config.toml
n_layer = 22
d_model = 128
n_head = 2
n_kv_head = 1
head_dim = 64
d_mlp = 320
vocab_size = 1024
activation = "swiglu"
norm = "rmsnorm"
norm_place = "pre"
norm_eps = 1e-05
positions = "rope"
rope_base = 15200.0
rope_fraction = 1.0
qk_norm = false
attn_scale = 0.125
bias = "none"
tie_embeddings = false
parallel_block = false
init = "normal"
init_std_qkv = 0.0368
init_std_o = 0.0
init_std_up = 0.0368
init_std_down = 0.0
optimizer = "soap_variant"
lr = 0.00868
lr_mult_up = 0.861
beta1 = 0.95
beta2 = 0.95
lr_head = 0.0125
grad_clip = 0.5
warmup_steps = 200
schedule = "wsd"
decay_fraction = 1.0
decay_shape = "linear"
final_lr_fraction = 0.0
batch_tokens = 131072
seq_len = 256
doc_mask = true
train_tokens = 284200000
steps = 2169
dataset = "wikipedia_en"
Each number is 128 + 24 x the weight over its row's rms, rounded and kept within 0 to 255. Layers, rows and columns count from 0. The size above them is the row's rms in percent of the matrix's.

# layer 2 attention query, 128x128, rms 0.169, rows 37-63,100-127, columns 64-127
size [103  99 102 107 102 110 113  96 118 107  97  95 101 111 106  96 110 106  96  96  97 106 111 101 108 122 112 107 104 108  96 104 107 109  96  96 101 102  90 101  99  96  99  92  92  96 100 104  99  94  88 108  98 103  99]
[[138 158 115 142 142 117 141 109 112 166 102 149 136 150 146  98 119 111 151 145 143 144 144  86 128 170 154 116 110 113  78 118 138 196 141 102 136  96 163 128 118 115 146 129 113 142 112 120 110 123 129  98  84 181 119 104 119  95 171 109 138 138 166 143]
 [116  95 139 169  99 130 121 151 125 153 120 121 106 143 158 110 139 152 105 159 133 110  96  91 122 141 127 158 120 125 120 106 139 173 129 100 110 119 155 151 158 119  84 119 147 147 159 161 169 113 110 156 120 163  89 119 111  90 172 130  76 123 133 144]
 [125 132 137 145 118 100 115 114 127 104 137 182 107 141 147  46 114 132 148  92 104 132 157 100 121  97 147 101 147 175 121  74 128 160 105 147  91 144 123 116 138 106 140 160 106 105 132 109 124 160  87  79 103 119 112 139 114 153 106 114 120 176 139 112]
 [ 68 130 163 122 125 131 163 115 136  89 122  80 164 113 132 143 145 151 121 137 150 129 127 144 155 130 167 139 130 132 145 107  86 137 137 140 113 117 175 142 115 120 142  71 165 106 126 146 132  91 130 112 148 124 166 161 157  93 107 109 111 148 163 144]
 [129 156 124  91 137 108 100 116 109 118 144  94 123 103 151 112 158 121 120 209 109 115 134 165 107 153  77 121 119 123 103 116 106  99 138 127 121  99 107 181 125 102 125 137 134 120 102 135 149 115 166 126 152 123 102 117 155 125  76 127 154 120 143  80]
 [110 164 140 115  95 100 133 127 169 115 146 118 108 125 126 106 200 148 141 184 153 108 115 133 105 145 131 149 150 142 144 101 114 175 103 113 106 133 149 120 140  98 101 112 138 140 105 131 142 148 151 193 134 115 117 116 127 130  81 120 139 117 139 147]
 [184 120 103  98 103 116  95 107  91 145 150 120  89 124 150 170 172 137 114 104 132 103  90 109 136 132 102 136 122 138 108 117 123 100 120 150  73 130 112 138 139  97 124 140 140 129  98 112 149 135 118  87 140 135 106 119 191 141 121 131 122 141 113 104]
 [127 143 152 153 116 117 143 124 113 110 114 161 141 155 118 180  79 130 112 117 113 102  95 106 169 100  96 137 129 150 144 110 123 112 134 133 122 104 148  77 145 131  71 104 120 117 115 137 146 120  85 145 132  66 123 102 144 114 109 185 131 105 145 100]
 [164  98 131 148 104 160 143 156 156  96 124  80 160 105 106 141 106 100 195  91 171 157 121 105 105  97 155 143 129 126 160 136 128 147 137 117 117 123 109 124  87 133 141 147 128  77 135  99 135  98 128 120  83 107 110 127 151 104 114 124  96 120 186 146]
 [149  97 153 134 149 146 123 128 115 183 138 126 141 158 158 151 145 111 143 150 132 117 160 128 149 172  93 176 112  89 147  90 122 186 185 130 174 129 116 127 111 122 147 121 115 101 170 107 135 123 135 106 140 112 149 127 109 124 107  96 132 136 111 157]
 [112 125 110 131  85 102 162 131  67 127 108 109  62 134 106 111 148 158 150 145 127 123 119 119 127 102 120 132  88 124 157 120 102 111 128 127 113 127 147 157 129 156 112 102 120 129 112 164 163 158 139 106 147 143 123 139 167 122 141 101 150 100 154 132]
 [130 137 106 130 166  87 142 104 148 113 129 142 138  84  92 134 134 145 139 106 176  95 110  95 115 125 104 121  90 112 105 132 143 140 114 177 129  97  69 111 148 159  99 146 132 126  96 136 111 120  95 110 128 173 122  86 118  97 102 136  76 142 151 111]
 [130 167 134 137 119 126 168 142 147 101 127 130 121 111 152 117 159 121 128 121  80 104 135 142 115 186  98 134 116  94 176 167  85 110 105 113 145 123 157 161 103 164 129 168 125 114 104 121 159  96 132  89 110 134 155 115 123 139  87 117 121  79 127 188]
 [152 125 117 161 104 147 157 127 140 104 153 160 161 148 143 104 172 130 147 149 131 126 117 139 113 128 120  91 184 133 138 164 132 141 112 110 163 122 146 132 138 147 161 113 115 112  75 120 111 164 110 132 191 117 103 111 139  91 159 129 162 156 112  84]
 [ 97 155 131 131 130 124 156 126  93 130 112 117 126 170 131 203 121  96 106 119 121 107 132 135 121 126 130 151 142 133 171 155 141 159 120 128 178 152 159 131  85 153 149 167 140 178 126  91 142 114 101  98 105 128 153 131 131  82 136 146 127 111 137 131]
 [113  97 120 116 122 101 145 110 140 129 150 150 155 132 101 171 165 117 135 145 114 169  92 105 165 131 115  97 153 108 123 141 175  88 116  93 127 133 161 160 124 139 146 148 109 123 142 156 172  77 115 135 107 148 147 153 138 148 112 103 166 108  85  94]
 [157 130 151  99 110 117 133 131  99 119 104 165 123 110 152 139 157 158 129 140 139 148 124 112 113 143 121 137 139 122 106 164 152 131 163 163 104  78 126 124 103 139 161 175 120 132 143 119 158 103 143 223 130 124 117 117 118 113 142  86 141 123 126 110]
 [140 126 198 130 141 111 143 137 149 175 140  96 125 133 178  96 110 150 116 131 105 123 143 168 154 110 160 128 180 140  87 136  84 126 147 149 152 102 107 106 135 137 134 138 104 121 110 119 105 123 145 122 119 144 118 110 160 160 178  99 149 129 132  93]
 [137 107 113 164 123 124 134 166 108 130 145 107 111 127 172  95  94 111 152 114 136 153 185 132 131 129 122 145 104 140 165 134 147 102  95 136 115 106 143 119 132 127 131 125 156  88 144 127 110  82  99 156 138 143 113 128 176 124 111 101 130  99 115 170]
 [121 129 125 147 125 135  95 115 191 133 155  99 120  78  85  97 115 106 129  93 155 159 149 103 111 158 174 155 147 104 111 183 115 151  97 146 151 121 107 172 137 159 120 112 113 125 162 105 122 137 157 135 144 121 125 137 151 131 106  94 159 115 156 140]
 [111 120 127 134 106 130 142 118 104 118 107 126  96 117 130 159 130 131 167 121 126 140  86  88  89 124  88 111 184 150 113  70 119 149 142 139 153 130 161 129 127 118 156 126 118 139 172 149 128 121 126 135  98 143 149 149 157 134 158 154 153 124  93 178]
 [148 148 135 111 122 132 131 130 122 147 122 104 110 113 169 162 134 113 128 115 128 130 163  94 122 121 175 120 130 170 135 196  96  95 141 116 135 101 129 154 152 123 112 159 153 106 150 142  99 149 157 123 113 151 126 143 121 139 117  82 156 102 115 147]
 [144  93 109 114 112 134 164 137 130 117 152 118 134 148 152 142 128 135 137 120 154 121 149 142 166 143 107 119  62 123 128 128 142 142 185 133  96 105 111 142 107 154 158 120 109 141 134 177 134 108 139 117 117 142 111  95 115 116 144 132 126  65 108 190]
 [116 143 108 165 138 185 109 164 132 144 134 113 114 153 175 149 169 162  98 129 148 101 124 156 116 110 113 148 123 121 110 121 143 141 119 161 163 147 103 141 157 159 117 102 135 162 109  84 148 149 115 171 150  94 147 164 128 113 129  79 148  91 125 144]
 [168 123 105 125 109 143 107 103 153 141 107 173 127 136  97 137 134 151 125 137 157 149 113 109 104 151 134 141 139 135 135 163  88 110 116 147 119 138 138 138 122 136 161 143 162 134 137 149  80 116 123 168 125 125 132 129 178 119 121 133 134 151 147 154]
 [138  88 102 121 118 140 137 110 142 141  99 122 147 112  84 143 118 143 150  94 110 135  92 109 118  92 140 124 140 124 138 140 126 108  75 102 134 138 100 112 143  98 134 108 130 171 160 126  79 160 173 143 132 149 125 126 133  79 136 158 117 103 121 152]
 [ 89 158 171 109 133 130 112 104 132  84 104 119 118 131 137  99  96 141 169 111 143 153 113  99 169 137 120  98 126 138 155  89 141 109  77 126 132 138 157 114 133  85 156 142 155 130 137 195 132 121 141 136 110 141  42 148 160  93  98 112 131 106  94  98]
 [127 141 136 109 125 138 143 125 147 111 135 138 110 133 119  96 125 143 113 124 139 132 111  95 127 137 125 139 110 103 127 118 176 101 104 105 106  94 120 150 133 190 133 170 111 122 147 134 133 145  89 128 130  83  82 148 123 163 105 112 113 147 158 151]
 [103  74 145 135 167 119 107  81 143 129 110  92 142 122 147 194 158 156 106 117 147 142  91 120 148 105 100 134 103 163 138 133 152 142 117  76 159 151 104 148 117 147 108 136 117  96 160 154  84 104 153 109 109 138 108 107 143 148 100 142 100 106 120 155]
 [ 92 107 162  92 103 111 121 141 179  68  90 148 155 127 125 128  79 111 155 105 120 120 141 130  98 119 136 138 145 121 110 156 128 120 142 121 123 129 140 132 119  65 134 168 140 129 106 179 138  93  97 116 137 171 147 147 168 148 104 167 158 183 105 113]
 [154 154 158 131 171 121  87 145 100  94 161  80 126 146 129 123 178 114 112 140 160 131 120 141 180 118  89 145 132 107 136 125 115 103  79 138 106 131  95 144 150 131 155 100 135 144 128 130 141 121 133 151 177 106  77 143 135 108 139 113 103 141 181 123]
 [112 109 109 100 126 137 179 140 158 109 162 108 113 135 131 178 137 125  97 147 111 169 139 134 170 155 149 151 167  98 128 157 127 141 142  73 133 119 160 136 130  68 151 108 123 119 109 167 130 151 105 127 109  98 133 152 159 127 101 129 155 113 185 153]
 [108 134 133 104 147 135 101 171 129 153 137 144 144 142 139  96 110 147 114 155 166 135 112 152  99 126 139 123 104 103 158 116 120 123  81 100 135 112 137 131 146 104 120 127 123 145  89 112 104 115 119 137 151 135 168 107 119 100 116 111 129 116 115 123]
 [178 109 133 196 119  90 135 123 163  80 141 156 146 118 150 129 112 160 133 147 125 108 156 128 149 101 129 113 166  70 108 109 110 104 152 144 133 142 135 137  96 135 126 121 136 144 112 171 109  92  86 129 155 149 161 137 100 117 116 106 124 123 112 140]
 [148 116 165 148 170 135 121 107 190 153 142 111 131 105 149 140 147 118 168 142 137 117 164 142 104 141  90 142 113  59 108  94 148 124 142 152 121 110 135  91 161 126 141 123  89 117 103 135 126 128 130 160 145 177 121 102 155 161 116 112 116 164  90 107]
 [117 112 132 136 132 193 103 142 149 134  75 130 108 151 136 117 148  98 144 135 135  94  68 167 124 143 143  97 160 160 130 143 120 126 115 134 102 154 136 165 108 139 133  81 137 120 151  84 128 127 157 115 150 127 161 163 122 141 146 138 145 104 132  95]
 [150 161 113 122 146 186  80 128 112 152 151 132 162 101 117 105 162 168 142  80 105 117 149 138 139 104 112 146 150 154 136 132 178 115 118 114 188 144 120 132 119 154 140  90 164  98  82 107  93 131  98 150 144 109 126 156 142 147 108  98 159  74  90 112]
 [107 138 122 153 170 159 146 126 156 104 141 116 146 134  90 150  79 134 140 113  82 170 166  98  85  94 146 151 164 148 104 165 127 109 117 175 105 114 100 132 140 149 110 112  85 181 115 119 119 130 115 127 127 118  84 135 142 201 117 125 120 134 154 186]
 [143  91 135 110 143 144 112 187 119 118 184 123  92 119 161 103  98 148 152 131 142 121 136 102 140 129 153 119  89 127 106 130 120 125 125 168  85 122 124 127 156 131 147 119 110 135 107 180 111 177 120 127 121 127 150 167 115 141 148 144 133 112 125 155]
 [117 118 144 138 116 157 160  91 142 149 114 132 111  83  94 110 150 101 106 142  84  94 138 148  90 149 135 132 105 123 159 136 131 151 115  65 126  88 106 124 138 123 128 156  88 139 111 135 126 154 178 177 125 102 108 116 165 142 129 132 132 127 137 131]
 [ 79 126 125  97 150 152 113 148 116 131 118 119 126 140 108 165 137 113 152 183 170 139 143  93 114 102 123 124 130 100 156 125  98 132 107 131 151 125  99 118 117 123 122 173 109  96 141 149 180 159  62 139 107 130 137  90 127 130 132 144 123 179 136 172]
 [154  49 141 129 143 151 133 122 122 160 124 143 126 124 173 123 104 118 111 132 153 113 136 167 158  98 122 108 128 145 148  80 126 132 150 105  93 156 101  91 144 128 128 134 101 137 120 149 166 105  97  97 154 137  99 152 125 130 112 131 164 107 148 131]
 [156 159 102 143 120 140 143 134 176  89 135  94  99 143 115 149 118 102  93 117 163 146 113 134 159 139 141  89  85 116 128 129 124 158 117 113 103 141 133 101 116 102 159 134 127 101 118 117 137  99 116 140 131  97 179 113 129 198 140 165 147 113 133 146]
 [132 134 109 119 122 131 126  89 157 140 142 116 151 111  98 113 125  79 131 133 109 117 126 156 138 151 166  85 102 126 112 111 139 106 132 143 151  78 107  98 142 128 107 111 169 148 113 136  91 103 107 123 116 111 115 108 198 140  94 145 112 132 156  85]
 [109 127 144 112 125 146 134 174 118 125  83 128  82 129 124 134 145 146 187 163 150 145 131 110 120 130 122 175 111 113 147 145 141 113 114 113 141 165  82 112 132 129  96 154 158 175 113 158 131 154 175 163 114 141 116 154 135 128 119  96  68 118 112 117]
 [131 132  94 125  97 118 104 169 132 133 113 147 120  73 122 120  90 121 137 140 112 155 123 153 135 110 126 120 103  67 108 134 131 126  83 146 150 141 106 129 109 155 139  94  86 123 117 131 158 126 108 110  91 152 131 107 144 158 109 144 140  98 179 157]
 [117 132 143  79 107 122 170 134 110 121 122 123 129 131 129 113 174 115 109 141 160 111 185 100 148 174 104 104  90 143 159 100 107 111 110 127 125 123 142 162 113 109 131 131 103 111 141 155 105  51 116 139  80 152 162 136 124 159 133 120  92 120 158 110]
 [105 110 110 150 108 133 111 154 163 108 137 108 128 136  88 105 150 122 126  93 135 137 103 132 166 124 109 139 126 146 109 143 104 177 128 132 163  69 136 122 131 118 125 143 148  97 141 167 115 153  96 158 139 110 118 111 176 112 147  90  90 186 128  90]
 [111 111 151  95 136 153 129 105 113 158 129 120 147 129 132 143  86 133 111  98 155 116 161 120 146 138 113 136 123  89 149 164  88 142 130 184 143 120  83 121 105 207 135 139 160  99 140  86 141 100 102 120 127 128 162 113 124 125 168  93 122 110 154 132]
 [124 133 160 144 112  92 151 146 166 175 178 112 133 149 106 119 105 136 129 134 168 130 126 134 119 143  99 152 132 151 137 100  75 135 133 148 111 133 145 124  80 140 180 140 151 149 118 124 130 106 130 133 147  63 104  77 138 141 124 101  94 124 125 137]
 [110 129 140 140 177  71 140 110  94 129 112 185 181 124 112 124  96 105 136 138 146  77 131 118 120 160 159 137 143 104 140 116 129  98 133 138 133 148 164  88 107 102 153 121  82 129 134 119 101 134 146 155 169 106 143 116 140 117 161  84 114 194  99 117]
 [133 121 185 153  94 132 110 116 146 108 130 157 149 117 117 145 155 117 137 167 103  79  97 126  85 116 114 124 113 143 176 111 160 110 153 137 166 119 159 145 123 176 148 134 116 121 159 170 135  91 154 184 155 130  92 136 149 164 127 132 126 153 135 111]
 [121 175 135 119 106 117 129 145 147 103  95 136 125 100 123 126 106 147 141 129 152 115 166  83 152 150  98 118 124 107 137 134 160 149 146 132 149 105 130 143 134 123 110 148 118 162 136 165 138 115 100 136 105  77 115 101 103 159 124 115 100  84 108 119]
 [142 138 149 158 114 113 162 122 196 110 115 137 141 144 123 133 131 124 133 174 101 146 133 175 138 151 168 131 127 113 155 107 111 132 125  93  99 122 137 113 143 179 143 108  92 168  81 127 118 138 120 163 197 136 108 169 171 138 120 122 166 161 113 160]
 [145 146 148 138 139  96 112 121 124 143 134  98 151 106 106 163 128 129 119  81 113 119 120 140 117  67  89 157 109 108 115 140 134 131 155 136  93 159  84 116 134 101 114 136  94 110 156 130  98 174 113 126 114 127 125 132 146 135 136 166 173 102 139 106]]
# layer 2 attention key, 64x128, rms 0.168, rows 36-63, columns 64-127
size [107 105 103  97 104 103 112 100 100 115 106  90  95 103 105 105  98  99  99  97  95  95 101  98 108 104 112  96]
[[116 137 126 181 145 133 115 143  81 137 115 139 104 109 115 106 160 162 167 133 135 125  85  87  97 130 119 112 127 140 120 140 140 133 160 162 137  99 100 149 180 122 172 150 140 141 125 141 141 121 169 146  81 108 113 111 128 107 112 132 100 112 110  98]
 [162 129 135 141  69 139 148 153 112 161 155 102  64 118  92  93 106 147  97 144  81  96 129 143 109 155 133 125 177 125 112  96 100 116 116 143 138 122 124 127 104  81 131 126 106 117  77 104 117 120  81 135 122 123 135 109 137 141 165 111 126 149 148 143]
 [181 122 133 129 133 155 121 109 132 125 153 135 104 152 124  69 154 117 103 121 123 100 113  94 148 117 153 128 116 100 171  99 171 127 123 142 136 132 105 181 113 156 163  92 174 122 103  96 181 161 148 107 152 175  82 138 158 125 102 116 111 103 151 135]
 [105 116 137 121  88 109 138 109 116 125  97 184 100 122 108 176 114 154 139 127 137 121 118 165 101 106 147 146 124 131  58  97 138 120  80  86 110 105 117  89 127 115 104 104 119 144 140  75 126 173 105 109 157 139 141 127 116 134 154 108 122 137  84  99]
 [169 136 156 149 134 138 116 111  77 140 151 116 123 149 117 110 104 168 112 135 160 138 154  80  91 109 159 108 165 172 144 147 196 147 118 139  78 135 160 135 139 139 135 180 132 130 126 125 136 115 106 137 145 127 115 118 141 142  90 136 128 163 103 151]
 [113 147 172 130 147  93 119 134 163 112 158 125 140  98  73  89 121 124 129 124 107 141 107 138 131 150 100 100 132 125 157 109 159 116 145  87 138 106 134 148 149 121  98 141  94 126 150 106 144 122 143 129 116 174 135 172 176 167 123 118 122 166 175 131]
 [152 125 118 112  88 109 137 154 123 133 115 187 120 122 130 110  98 158 137 112 146 166 139  98 146 149 136 156 152 173 163 104 149 113 176 106 156 101 130  78 108 157 152 112 119 146 122 152 143 114 133  95 172 140 145 134 146 113 106  79 136  99 149 123]
 [ 89  81 164 108 122 109 115 136 150 122 142 142 108 163 109 127 165 184 119 130 161  94 154 126 127 111 157 168 116 151 121 145 126 143 123 124 135  99 125 105 132 128 114 109 125 150 178  99 133  87 146 107 161 167 116 154 113 125  84  98 121 136 157 123]
 [156 112 119  67 141 101 140 132 144 128 139 161 127 155 166 119 116 120 133 114 137  88 115 128  98 141 118 128 122  99  62 187 138 143  93  66 171 137 138  93 116 157 115 105 144 130 130 115 165 105 110 109 145 145 142  83 102 141 108 108 154 160 119 141]
 [109 110 111 114 115 126  99 143 101 154  88 120 139 125 143 141 114 123 128 164 127 138 110 146 116 187 127 127 138 122 134 121  71  96 117 126 125 138 136  65 130 146 147  99 117 132 154 112 122 193 140 146 126 140 167  92 101 129  99 131 117 129  85 144]
 [114 119 138 109 140 153 106 152  83 136 110 123  75 123 130 119 109 120 157 115 151 104 166 125 167 144 111 112 119 120 170  93 124 127  83 111 108 144 125 133 133 105 111 162 114 115 113 149  79 120 156 148 144 154 162 139 144 112 182 131 122 141 142  86]
 [132 151  90 105 138 171 115 107 132  80 137 147  99  98 147 118 132 126 125 133 122 138 173 133 145 128 120 122 101 138 139 154 156 161 141 152 150 127 117 109  91 107 129 142 169 108 136 105 117  95 151 137 111 143 125 116 105 138 110 144  68 159 158  87]
 [103 115 116 100 126 114 134 154  91 136 144 113 154 100 145 126 153 138 159 108 134 149 137 103 111 101 140  93 108 157 111 119 151 111  87 178 140 172 137 105 181 106  72 137  89 128 136 133 155 143 146 127 115  85 149 203 112 154 125  71 123 122 110 137]
 [130  74 176 136 132 148 124 160 119 119 116  99 135 116 132 104 157 100 142 135 117 147 161 146  84 120 142  66 112 110 175 126 135 171 193 125 124 145 177 127 130 113 149 148 133 162 112 141  90 122 120 136 130 119 126 104 152 101 141 128 147 124 122 106]
 [138 166 122 161 129 135 127 151 133  99 110 109  80 120 124 126 128 119  93 107 138 126 150 137  99 170 127 181  92 122 112 176 165  87 173 131 114 115 164 161  85 143 122 116 132 145 124  91 151 131 109 133 164 106 121 136 116  96 122 146  94 147 157 103]
 [172 123  88 154 128 160 143 100 133  98 111 141 178 170 139  68 120 123 117 162 138 114 144 105  95 133 169 139 144 127 125 110 135 122 127 116 127  90 135 127 100 138 110  90 111 105 150 164 112 128 147 148 128 153 103 122 143 128 101 144 145  94 160 121]
 [110 105 107 154 113 136 121 130 127 159 113  97 179 111 159 125 149 133  93 126 122 112 114  96 133  86 108 134 118 103 155 128 137 123 117 100 139 156  89  69 128 111 166 133 133 153 131 124 102 116 142  91  89 163 112 147  88 121 107 132 125 127  96 116]
 [139  68 147 161 129 129 128 133 132 132 139  77 128 103 150 112 142 150 110  92 134 156 112 131 111 121  97 127 104 160 125 113 120 154 134 137  94 145 118 135 123 115  88  68 119 117 146 131 100 138 143 121 103 110 111 116 126 117 152 167 141 130 155 177]
 [134 110 122 141 150  77 169 150 111  76 173  93  91 106 157 130 162  88 140 134  99 137 176 142 153 134 127 136 137 115 139 129 122 105 129 138  99  88 119 132  80 150 154 142 145 110 133 131 135 112 135 147 171  98  80 138 119 137 151 113 122 135  89  96]
 [135 194 161 157  99 160 131 126 128 140 173 165 155  64 156 167 161 120 122 135 128  92  99 145 123 135 102 126 172 155 114 158 131 134 159 122 131 144 114 144 135 158 125 134 119 100  94 126 106 177  80 139 132 136 155 125 103 116 135 127 147 130 148 102]
 [ 93 134 142 108 151 129  97  71 128 164 155 129 175 151 158 108 126 171 166 132 115 150 174 133 135 186 136 104 114 122  93 136 122 141 121 144 153 149 161 118  98 105 115 130  88 142  73 106 111 109 134  68 143 164  95 135 156 106 165 126 103 110  74 144]
 [ 93  84 135 142 151 101 138 146 150 147 124 114 131 103 186  99 121 117 125 119 134 136 117 134 111 156 141 160 167 101 122 119 133 147 125 105 143 125 138 127 169 124 121 121 166 140 165 122  86 112 106 107 103 112 148 128  88 112 129  66 180 146 133 117]
 [101 131 128 134 133 126 137 108 146 141 136 110 151 139 122  99 137 165 102  71 145 115 131 149 120 132 120 119 148 106 147  94 142 138 106 103 169 129 122 144 154 110  99 148  86 149 136  92 113 102 133 143 123 131 143 115 151 147 115 153  70 117 102 114]
 [101 134 106 121  73 125 122 153 126 162  97 121 126 106  83  92 187 120 138 145 119 131 162 135  83  75 124 117 150 134 155  73 156 166 141 121 142 103 128 128 118 129 120 142 161  82 143 113 135 145 121  49 140 115 170 128 145  99 174 113  97 126 122 113]
 [128 117 168 152 105 132 139 162 112 171 170 160 144 153 140  88 104 104 166 136 141 166 147 154 124 155 117 104 117 132  97 122 165 100 118 108  92 142 120 158 121  91 107 101  92 110 143 152  99 113  80 131 108 127 117 157 115 147 128 134  88 122 136  98]
 [119 107 128 136 134 108 119 163  97 149 142 134 144 112 126 149 116 106  91 136 115 135 119 129 115  78 101 173 111 146 132 125  93 137 129 134 172  93 110  84 106  91 198 102 115 129 141 109 138 123 115 135 146 115 184 132 161 119 155 164 109 129 148 122]
 [105 112 137  94 148 127 117  94 131 114 112 118  93 172 166 137  89 160 113 113 136 144 131 131 135 120 106 123 120  90 146 140 164 131 166 118 137 125 136 172 107 137 115  82 154 138 135 124 120 182 112 111  77 109 141 164  85 165 101  85  75  90 120 125]
 [103 119 117  70 108 141 124 179 146 144 109 135 115 144 126 106 136 137 102 109 146 104 132 155 141 126 125 127 141 149  93 161 129 134  93 165  95 155  82 110 145 164 135 139 128 129 150  51 175 176 100 105 121 136 107  96 164 121 111  94 100 115 158  72]]
# layer 2 attention value, 64x128, rms 0.144, rows 0-7, columns 64-127
size [113  97 101 107  95 104  98  96]
[[ 91 140 141  99  89 126  93 125 160 161  94 143 144  87 107 112  94 135 121 155 128 128  84  96  96 100 115 148 139 141 159 141  88 125 141 126 167 149 116 110 159 127 133 113 147 124 126 116 166  81 108 127 129 128 137  91 110 129 152 115 137 101 101  70]
 [167 145 120 135 120 119 108  72 160 125 123 121 131 149 108 127 146 111 100 129 114 123 160 131 131 139 159  77 147  89 108 167 146 143 131 120 126 136 128  68 145 148 134 134 108  68 142  99 104 115 129 117 134 170  97 158 121 176 172 144 139 135 133 141]
 [109 153 101  90 135 142  89 134 125  82 135 124 141 125 160 133 121 173 146 113 117 107 121  85 128 131 134  78 109 138  99 124 103 111 145 128 130 150 158  85 116 121 115 115 122 123 104 150 116 114 155 118 113 121 120 102 113  44 104  69 115 169 125 148]
 [128 185 108 152 133 123 112 151 107 126 144  80 105 144 157 107  93 107 138 121 120 168 124 154 136 127 147 133 133 107  84 146 123 106 128  88 131 124 139 143 155  95 157 119 135 162 126 125 147 133 173 147 140 127 136 119 169 118 116 133  97  96 146 135]
 [141 112 124 129 140  84  76 132 110 142 131 115 157 145 153 135 155  91 165 147 176 165 123 157 117 182 185 112  97 139 129 183  99 123 134  84 155 128 132 114 128 147 154 139 102 124 119  94 122 144 100 145 187 180 132  93 111 158 162 133 134 136  96 132]
 [140 149 117 118 157 146 108 114  90 154  82 110 109  95 171 155 136  65  82 100 142 136 105  84 115 112 125 131 139 143 148 160 124 149 115 155 147 118 125 152 109 128  82 146 161 105 113 128  94 153  79 121 153 136 151  90 113 119 154  80  91 142 131 131]
 [119 148 116 107 173 139  96 130 138 180 131 139 148 145 119 158 131 109 153 143 104 158  95 139 132  91 150 125  93 119 176 100 154  54 145 133 126 138 163 116 143 140 101 125 124 151 174 144  98 116 121 145 112 118 147 127 150  99 121 108 119 152 125 125]
 [137 137 128 113 150 105  66  99 123 127 170 129 125 127  79 165 143 116 158 167 100 112 114 126 123 152 118  77 110 140 103  94 153 151  70 149  96  98 128 115 121 107 108 119 126 126 118  99 148 154 112 126 153 141 168 138 107  87 131 106  99 107 128  96]]
# layer 2 attention output (transposed), 128x128, rms 0.155, rows 0-6,64-70, columns 64-127
size [ 99  91  99 100  93  96  98 112 100 101 115 106 109 104]
[[106 139 163 106 180 154 156 102 117 142 136 120 117 138 122 112 120 137 118 115 103 142 140 145 140 123 127 153  85  95 159 122  98 122 148 157  99 137 141 161 123 107 156 145 124 111 155 114  94 136 113 137 152 108 145 142 142 148 146 149 128 185 174 156]
 [119 159 144 151 104 162 110 135 136 121 114 133 121  85 146 139 110 147 112  98 137 125 157 141 164 141 154 168 139 182 109  80 153 123 139 123 108 108 155 152  83 126 162 100 113 110 119 123 152  85 154 106 133  62 120  83 136  94 148 182 148 130 142 138]
 [117 147 171 140  78  81 133 121 153 126 120 122 146 115 152 118 162  94 120 137 117 156 120 109 136 126 111 118 117 123  91 126 101 150 170 135 147 151  91 149 152 101 119 135 136  96 158 152 116 151 106 137 161 103 159 143 158 107 108 127 154  95 154  88]
 [164 170 119 119 148  92 126 143 106 124 134  71  96 152 105 120 111 125  71 110 128 112 124 107 144 113 166 121 137 125  83  99 104 163 153  63 138 123  98 119 135 117 140  99 106 141  98 126 106 114 160 111 172 169 139 149 135 107 157 130 144 148  84 109]
 [151  97 131 156 138 116 139 133 128 136  95 146 170 179 129 155 135 140 152  90 103 125 160 105 145 142 132 102 134 116 136 145 122 153 161 112 105 141 142 126 144 108 160  79 131 149  60 124 139 124  92 119 116 100 149 122 135 164 109 142 160 134 132 119]
 [149 127 115 122 142 100 126 118 112  85 111 155 159 138 111 130  87 153 128 158 138 106 148 141 117 106 106 144 113 108 156 112 130 144 166 106  89 144 160 132 115 133 158  87 178 107 151  82 107 142 121 134 166 105 143 131 159 153 146 153 134 130 128 102]
 [113 118 136 157 150 125 156 126 135 108 108 155 153 145 149 155 130 123 117 143 111 159 152 135 165 125 119 105 105 118 136 123 168 134 142 132 140 166 129 138 161 130 100  97 175 195 146 132 102 126  97 103 158  97 120 151 123 145 122 130 132  94 137 137]
 [134 105  90 127 107 141 101 160 128  80 140  75 143 140 153 152 116 119 101 109 171 156 101 105 118 154 146 130 161 156 102 131 161 147  98  80 158 115 101 140 149 164 118 109 126  93  93 118 182 137 146 104 126 105 158 127 117 115 124 120 131 114 144 134]
 [124 117 121 126 120  98 136 160 104 133 125 126 155 120  97 142 122 127 119 118 120 112 121 125 126  81 127  95 116  74 148 145  88 106 135 104 141 116 110 119 120 133 100 159 134 156 115 134 130 122  86 142 120 140  98 146 155 113 137  99 108 147 104  94]
 [160 103 112 136  93 140 119 106 117 119 116 125  99 141 102 147 115 102 109 148 132  88 130 142 144 136 156 135 134 145 103 114 128 131  78 117 119 116 171  83 110 149 130 165 107 143 100 147 116  73 155 156 127 103 101 161 158 156 168 190 141 129 123 110]
 [ 78 101 146 112 118 154 131 108 158  99  91 189 156 123 143 144 148 153 111 127 126 108 173 142  93 131 108 116 126 134 177 146 155 128 121 180  92 143 119 172 141 118 141 116  94  90 129 158 149 149 111 139  67  96 143  95 123 143 135 164 145 149 139 159]
 [ 84 127 118 111 118 125 134 111 117 166 184 132  72 126 135 104 100 143 102 160 127  85  69 119 133  90 134 163 117 146 107 100 100 128  91 132 124 115 157 109 154  91 141 152 122 121 184 118 155 123 149 119 108 137 149 126 125 127  98  84  93 167 141 139]
 [138 110 128 106 121 160 142 170 134 172 182 125 121 115 120 129 136 101 123 144 139 149 129 161 134 133 141 109 155 135 135 142 151 143  95 145 166 116  65 142 100 135 103  83  94 160 140 148 165 109  95 109  92 132 104 139  93 150 100 106 135 126 130 123]
 [168 117 141 117  93 134 138 137 136 140 102 160 108 132 119 119 108 131 120 111 144 104 121 148 112 131 124 152 159 147 142 109  69 137  95 110 112  84 109 113 114 146 156 115  95  46 126 139 145 158 148 134 137 136 139 132 159 118 144 110 123 158 116 121]]